config.yaml
num_hidden_layers: 9
hidden_size: 192
num_attention_heads: 9
num_key_value_heads: 9
head_dim: 32
intermediate_size: 512
vocab_size: 8192
hidden_act: "swiglu"
norm: "rmsnorm"
norm_place: "pre"
norm_eps: 1e-05
positions: "learned"
qk_norm: false
attn_scale: 0.177
bias: "none"
tie_word_embeddings: false
parallel_block: false
extras: ["capped logits"]
init: "normal"
init_std_qkv: 0.0589
init_std_o: 0.0
init_std_up: 0.0589
init_std_down: 0.0
optimizer: "muon_variant"
learning_rate: 0.0012
lr_mult_o: 2.0
beta1: 0.9
lr_head: 0.002
max_grad_norm: 2.0
warmup_steps: 200
schedule: "wsd"
decay_fraction: 0.761
decay_shape: "linear"
final_lr_fraction: 0.0
batch_tokens: 8192
max_seq_len: 512
doc_mask: false
train_tokens: 122400000
max_steps: 14942
dataset: "wikipedia_en"
Each number is 128 + 24 x the weight over its row's rms, rounded and kept within 0 to 255. Layers, rows and columns count from 0. Numbers have three digits each. The size before them is the row's rms in percent of the matrix's.

# layer 3 attention key, 288x192, rms 0.0698, rows 166-199, columns 0-191
106:145129124144159144110116070137138104157164128159143134135182134146079131116150134121137097100100104130135107156114097110139126140132092157116113115087139097092135150140106082130148113095139091160107124077138160168094097147129176123162125127106103133098110143142116154125171173135113092112111151158100135127151118114067149162105148127108141159096137133144087104126150129087127137133118097140133133117111137154127149139131122136162107143083117103170102116112138130135105092112102178085121156141137137162114148117144157178118109110105090175082113086127130108127131148147102106139
106:135096124174119107133064168142121128112140149148165127146140145090144151094110081125136100129130120131117099136120118104129137090097124130126133090097130159112118169121136087135156074129096171118100091119110129151108109119124136101102143144125130103117122129160123092153112145122118133127122160076107066165139168101074138111149153085118173185117091115159119132098145110149122128156106123144104136110074129127111092141155127106086083151089103101170111130118152115096149145123116115167124120117133162114146148119110104110125121134135090132125125103105124080133152099147095132119
116:104091117112137126129109127149058162142155080143124120132148155158118118140113116140127178129116104147115112098134135166137121117093117136133131115117087132105112112132124135118165131168125146133109160122121138161137078160131140074117117126087122135168132191158111117164089128127125142148157163148143143128090180155165107124135120110146128150096136128102140085128148110111130125102116110174115080160132119145091119116124142135139132087129118121104109129117118166141147135140109116147153125088094135084151163105125153133176186080143173135155102168120114134118100126104140194122
103:120094148115153108139136157118105133136117118092099120142134133088121100181130149143151132145148133158152124126167111099148114137113111175101147111138174105134132119119115111115192129109127139154136134146159137156172162176140103124150155121095134113097114120126109118114136100073111110138137103147151143118099105165103116128176149136134180104124116116097150157122152146122129122138158098176117133121159137114088099108084128144102135095104121125144112103107139128144140085098140100188128169138098163172159137099120159153073076149121129183123082107112127142122140115141136096130
100:120109124147100133145142160129147147112090140122170131134131164131116144154112163124113114156142103118112127124166183075142107113150147140121082135138156133143130144115149126190114158151099078129133135136144137088131138125150083180103108156113110096108159163162146118125160111111146149102151112126122153143093122113165118163097106161113138149192117147119105149155127128147150141106166157126124124100120158129125177099124149125140104141119164142078119133124095115105088095135117145070132103102176146141161129145155100131113094118128093157127100078127098145140131086132108135162
100:100117074108133156156121170109116185154168107112103116106142124118117134158127130130129118103170106146156146131117157178170140096144092181139132097101150161120082139112155103139122128140146161152138112142129136131147128115138133113135156128095162076157143154086156137096122136138114136139106110094140096109159152123125117096121122147076151095123152136129110142102158090161097132126114128153116144150123111121121138136083124125080106119131124084107141091133119140183140133135126122174135112124065160148141155146113091107118149130106156140112128181137108110149148090170135087159
109:131084118083156118162113198132095125101119147105125128112162135102113110211168139127112108120150104140132102158134114146127144107118165129162086127165130115136139117143127094133124110133126135118061110162086121127156121152124079133145114113121120143128134110143104144147115110129128179122121130139146092117157129139150133133114105170109096141097130093153134158158157119097098138115124141140164104115076109125135090097131091105129152148101099117117143127089160113193151127142136122080104080119119115134128075158140152110121123108096084114106106134083135102140146137141135108142
098:109107103100113098188120155150109191144143139153138165101150128131144139091136091107129068141119131163095167174137125133135165128143142147123110093168121108113113147160151124133113147114151135129162106113132158129122140120152102125141142113148122144136145093155171141124129156145110051118176186109143177140170104121139133163150118141111131140110108153153115136110141103178109144093117130124139135131116103119082131125090117126105131123172124140095097092173095113097168086120113135152107158114142127181108137136122124100148125161132155154153122111131157121155123131102146131149
110:124118106114083132108084130152148138123130163120123141127146144189161082160139137083120154124136127135125140192136100124107084119133121132134112097140143093130128140096121114138098098097152137135143103148100098161144133091125127108118129111145149145157094128114113096126088113106134134125177136131109107155149128143152123089133120123115098132085107151158128126151125100159120138133165141153125155156114098178109153111151138111091104119138116168092162118093186117088136143105119118139119109082199148113122124134138093089156110096146146129184135163140107146071140126109130165107
107:111127117161118128131140146123126142135116129138149102136118136079153143121118135111126085141137146087111127134132178131136105123140192111143095074119089101124132147109101155153116131140109110147117158112132124141158156113149140113156119183149072100109102121133170142122142121163145095143130105108148141154126156142144108148150127122147140158084135140136149110088149134152144179156073129117106108163177139120122128124201171137088093137130153166157153128076091089120111114132151147117162159146133083148126162168146133132144143131146087111066134146103137120129136109141125151148
120:107120122135165173119133143158176172150116118111133125103082133117138121104154092140132113126095126155142089108123140121160146108165121120147147140133125089154157134145122141104139136170141105133119109138139131106106128145140145137093138132137072150127138135081138131093107105099085154162129168140144122118134150120162100119099109102105108155109185098120114159081082149079167097100138131130122133115130135111155148123111136115112125117170153175136124161151092136126139167114155115095159128193142133151131133186184170129132133129136123129121140121183162093156128095136124096148
110:150129108146125081154102103115146136126113158080159103132137128173107104153143103149117165137151104180154133138117088141113148137085116151121136094136127175156101132167128109110136110130121105125137116122136127164137123108107126136151161100088154098162109139135136116148167158186113149109103150174137107092112127146112131132155116115067131120136116157173135156143180102145132164152108128123124081131107102121112091173095088111093129118116175075166122134138092147101170152111136133082113137092114136157130123164109158124113123161134129115144154138128168112124155139106131144115
111:137126133139143141167178126136133123149134105136116178135096099143113133067113144159159088108141147123131126137120112139121166103110082119138133148135151130144101126142111131135146123095116115175135164134125139117089098111142095109145159130161133130139158119123121110108164172176143145131098096131095083121137138109078129110122136105123105132118115153130096123152094088105128126159102133120155123119103101107133137161131203088148136153129132169176100148133137154159120145162157152097164090136133115121109107112162145131109128119113163139160098098113113166061161096084098129100
108:161097093138108145142076118148126128117155110134126145112120140150100152115130132114095181156105136120109137118118116083213134101169114120096157158105109127126125153157153127114155106150117117123140093123107157105148139154117128070102135124085122169153101116141076147145167166107115119092143104095146170155150161152150141123137169137123127123101115091162158150130095108105149116105098114166114171121104095133153137146094151172094117160111138133169138086122122156153118146140162147104132084151107112142134129135164101136143112128127158139135117173151130125141111139150098118138
107:118156093132109167137170089088138135102148125183121132135137132144128104126079102080144107177128119090140110167183119130091102150101116131123096131147174102121117097155097110156103100113118117132155130140123161175159103068132137143126122130125139148107153158117147147115170075109132122115129116188157138099133120124115094129132097155137141126150123084144119135088096146142111089111112111137170167120115132141167113131106095122124155140110106120074123133113114104125082159134139145156168140148084119111149144159120106135103095131142141143130118164133096143137136125156085121116
101:138140116148140102133164146114082119088118139137098118155146120115096162151117122084143100121080117118123145098130106106178119137121106105098143107091160109115142127152129163135115124151087167115143124142161155091128089112147118102114135127122165101140118133145119093084059166119127135129136102100114134137105146104121121156143156186108135119137133112114154100128140126120165122128089094155107127182083179125149144107131141108124100142101157142188150130130129127119130148087179103138142118136101130095095162140148110135154160162123094119148133141132122146074165084117112150165
098:119132103138103134153119090191120115072154116084107156136091141165111138168143126114128124147133132097140145099147119131131150097142120126094156130149140126133141083176121146114138133063135121138146109111121144154150127103107115113118132140148148111135104156166143102147119096100114159161169106112123103134155132100141150107149137206128151128054123116105167105126098125120131163128123154155123137148115082122140133128162171150146159105126173143109127185142140168108144157116135165110130100107126113116086100100132144107109123126092128137099118115132131120123185093104147090126
096:149139136152155111150095109152154076152100130153140137116179080112136129145145117150117133110096132166101145120148099149124099172084126127120148154153128118116126081139143101108137115056141096171164107080121137114158128180138153152159123085101113117157115098152125120161137164137097117135186130106114176148107150093115174141180110147159179097132159123156115121115091117127108124138133158150130155113103145133144118133153087103154130138131143117130151154108131165098108141127096139117118141124122130121120133153103158182113076151119119120128099118149134111137149119122141103116
107:138150115125120112123123090134191094127168119117095127130111129116165102089117177135141110119110119146139121124092101114116095117143104155125086149145132153096188118180141117099121170098135139087077100120101090085118131194136104139129145144153124148108120120160110144107088105139121151155151105140121085125142111156115095095147111147181127105140133152112149191155117110115115142133154125093162158166101141129151100150134158087140149133102160101121134151100143150130120132140117061147122149160108135136116098134149155119126153166155121135108119109129114101137112123151113158135
098:139157144126117135151109148104097125122170146109138132157131112127129180130174115137120144126173156120147105153099102146125101149105140153139149132132127128034130148151116139079145088145118138140129091142138141183129106104126104099178120070155121167103101169089116112098149159152148123112134132148175110135185143145081132161143144121097089132143143128124141150110162103097092166134134080120115113082132142105133119124117156112140115159144130112123134150116132149135110117173130133142140142117154143148108147144109171113133111140109170100121136118122148131111173147146073095136
100:102115120122185048150167118136127142120101099120108118145095119169121125126134140103119159154098146143113119088111163131097171131162080160166103097136145131121097131118129128101165151120108127063155111156098111131105140101142127156080134133105119100126158167120133112129105124145095181126117109124123121132100131156164103162107102151130108129116121098110099080130132126150142165134133093148160111100151153161128142124194112146143160122098129131156181129116102163115087102116131138100126120114165143137138124142137122116114098117101177140119148111103116161145114139118095107152
114:099154144137122108119106144131129119121107090080166112107096121156101118141142108103101130136116137100113129146092155094159114058129096147104158149077102127123124083150145117118152159113106152079126156145120089194109108146162128121102108152103122143155130124088128141141117144131100106148109120155111143141118120145078125149086130090105108164168166147121137138147124167124085130079103134155165109149155104106137097089120147142158131111099138136158140110101130106131110138137140158131175096135111119082146156141144136137110137162121108158105136115134090092103123129079106097134
115:119148144073104130136098114122148153110076143109142155147148073120131097162136127137118187160128153190089135138141150093121104118144094140157110156122127141132111088118161158135121104140108131125155112110162178127123113154093118121122167109161149137138138107124164131134102110121138137118162143150112128116127122121166120142154119106152096174138155091130143150142113147126160086083161123104145118118145154143123157108130137150088090098095129149083148129180152133112175147165148167130140114134145127137122133114132137157157119146139139106120072127173147147165108120075154139086
114:133139185135160105133087131092120137123157112089116119207115129148123129106165144120123134126151075135099158133134103141125087178149096138105142147076152115127108167102147122117132130120124111100133139103109102137123159158111144128158150133109174150087144120115091162118122135120133098127060107131157105147148184140062110153120125123109117102112118146102085107168138105169093113146112107137118107157136122102102137167121145070127127130139123090107135136096123145161133101141118119141151159110154146148159132125100150121085122136074112125131104134102103099129140132144112119132
119:135159107120130141147185169135107135104110139128150138129134198147106121130123155100122147137116162087113116123128152097141142095110162102115141116156140149165151089106129163180111117130135079109152144103109140104151146124150113178099147097100104111145155145136148136163183088207132144121115142132141143127140128106154124107136126104115169114177145118143110145127131134135099098134138120121074116111125104169096139130133091140123130122138112119123155104105123109107126139108141117091128120095105144079173171103095124139170121144106140161198115105135129090150106132102131137144
119:100133112115091078143146180111099127122146080089113154135111133133112071102148163142129124146181140153122121123162130132120101076093159094098157134172138139108150146110124128146131165174125147143140128149149129112100122142170083201133137192109090154145116162163145103107101102112096127119103146127111108121109141104151086128158130150110132138102123109115115113160092159146116119162130124141164117164124136122142158167132139121165162147130142181107124110134161124152147106129118144111132122111095103091155106102121132138156134089148118165139137155145162129103104127135135124149
120:146104142092139136156151108109109127143147205086125144128115087098097138174134181142136164106161144158109124134115140142124154152112130107114130103163109108112133160109116136132114116125146109106157189094123107120140110139076082142132116080130109159095118143138134139150102145176115150119134184078093094073140093149133137110150108151088124119114122129157128129127145109128123134153117125089155091110131160131148142119104109122118178127160148106124109148126140139134095108162133156108105118126125149154162093135131090114129120148132116175137135090095117167106134163088092153129
114:154122088160082122193127153125077128093149137113094129075174125084131106117126115136121133132116146100121109161139108140091153156130146122123141131153110137105155089119161186136122127120109116083113148159130106124155136091127124116139112120118144128120171140113113156103156133112095128119169146128138133143161131111138163126174093123116145155094129103179148160109147093085129096130161137125139096142172087140127065055135155124122127077084122122105130128103111118120109165114124138110133128133160127125090125093126088097140136134112141112149133169111129147150118141096142111138
108:099074144109143107109131129134111150116153114126124139120112135125131203075112131135146113125104138182219123112105144096159130083130112130115119166130125143126152072138125131139122129126087136106165135175121118135132118156146110112132105111094109100149098113116144146122173134107107108114148147150129111126133138206141103122094137151129126126116138140152151126140140136144104136140134074135068091120162122104084127131132143132095090074106093121139129131111130115121154171114119094172138126158105169173123106142129104137135168167113158135127134140142129136133133138094152123089
117:133114149101073132121075108095119138138089112101163120136133121146155122174110096107113171146126111138103095149164134144122156152127121128134200108136125132165111098097145115124175115125161129130125130118089132186153122159109118152142134126134130139144124122124127121093119136119158156097155070121149149132129134152182136123104138142128106125132117089144139100145130153103077114177114145175154134128166156154098078116109109135128147134121127115134122124135169096102121120144087132164128122101143103134174068104103128076148143115125156087145129168121119161149133113105094144103
116:126098079117117124110079173125130134145092140114150096113090128130117104157115132097119138138109142134072149148147140126159109141134142145172112106140140125112110138141131156139108102119078163153101123172155108182174144116107091124099105113155138115130086115122151092110172053117143163166122149167088116089112120170121120118115117132157098125104085130129116165133163142101120151118143099126122148153124124120131103109129089152104076155135170113129120146062156123146133131140133101123133115130116146099088125124150118107079150117097150085137131160138112120125102152137127103123
114:144139117106144107125179127108142124107092142165139121125133125090108153184091103093136135158136104088147120107131108098126113115111130120099104077157166062137125082122140104125156126103136143121133090139150145161160148112151114124126088094100111120150136111134150120124134122088122118117104148111128155183115134136121153159148110161137169132108169119138140163139149110127152154156156141173126122119125108101108147105115142167110135077116119152140089128082105106110112137127138120154123118102140126124155103162133125139122039172132141116126117106117092145118195132131174103100
113:122124122132145120118126140168119137129165155144130156137140162115091086130112144111144148130127130140158144110122149147150051092180127185146150095119183125169123152095141111135095148150112142140155158126111159117099115137159099138124102148152151146086121113131128148128090141124072127104114132147107141180101171153143092114127072102139135158080152129174089136113171127105126164150121114120142089152141119045160095153115099120148129111140127132134102099103143130131138123150115139147156146122143121098124136136141129120121140152137099162130145142134127128168107115075107134158
117:099137147155142136102125082094116133148125140104163066139119131088150128095088134109134109114089132114144135097107142146081117122123149146112142134152146114100126138086143142142118116133123115163136117116086123130122114164134119120116120116072140131111127077101106151120138138067133105102188119103113127158165155108105121141132150105107123144112112093134119123123112146081102098145078151096123121166113141085083113157184132135115125144146102190143083170132156112141128105129150101141097134183111134123105121097122151164128097080132140136124087139137134092144102149116161142116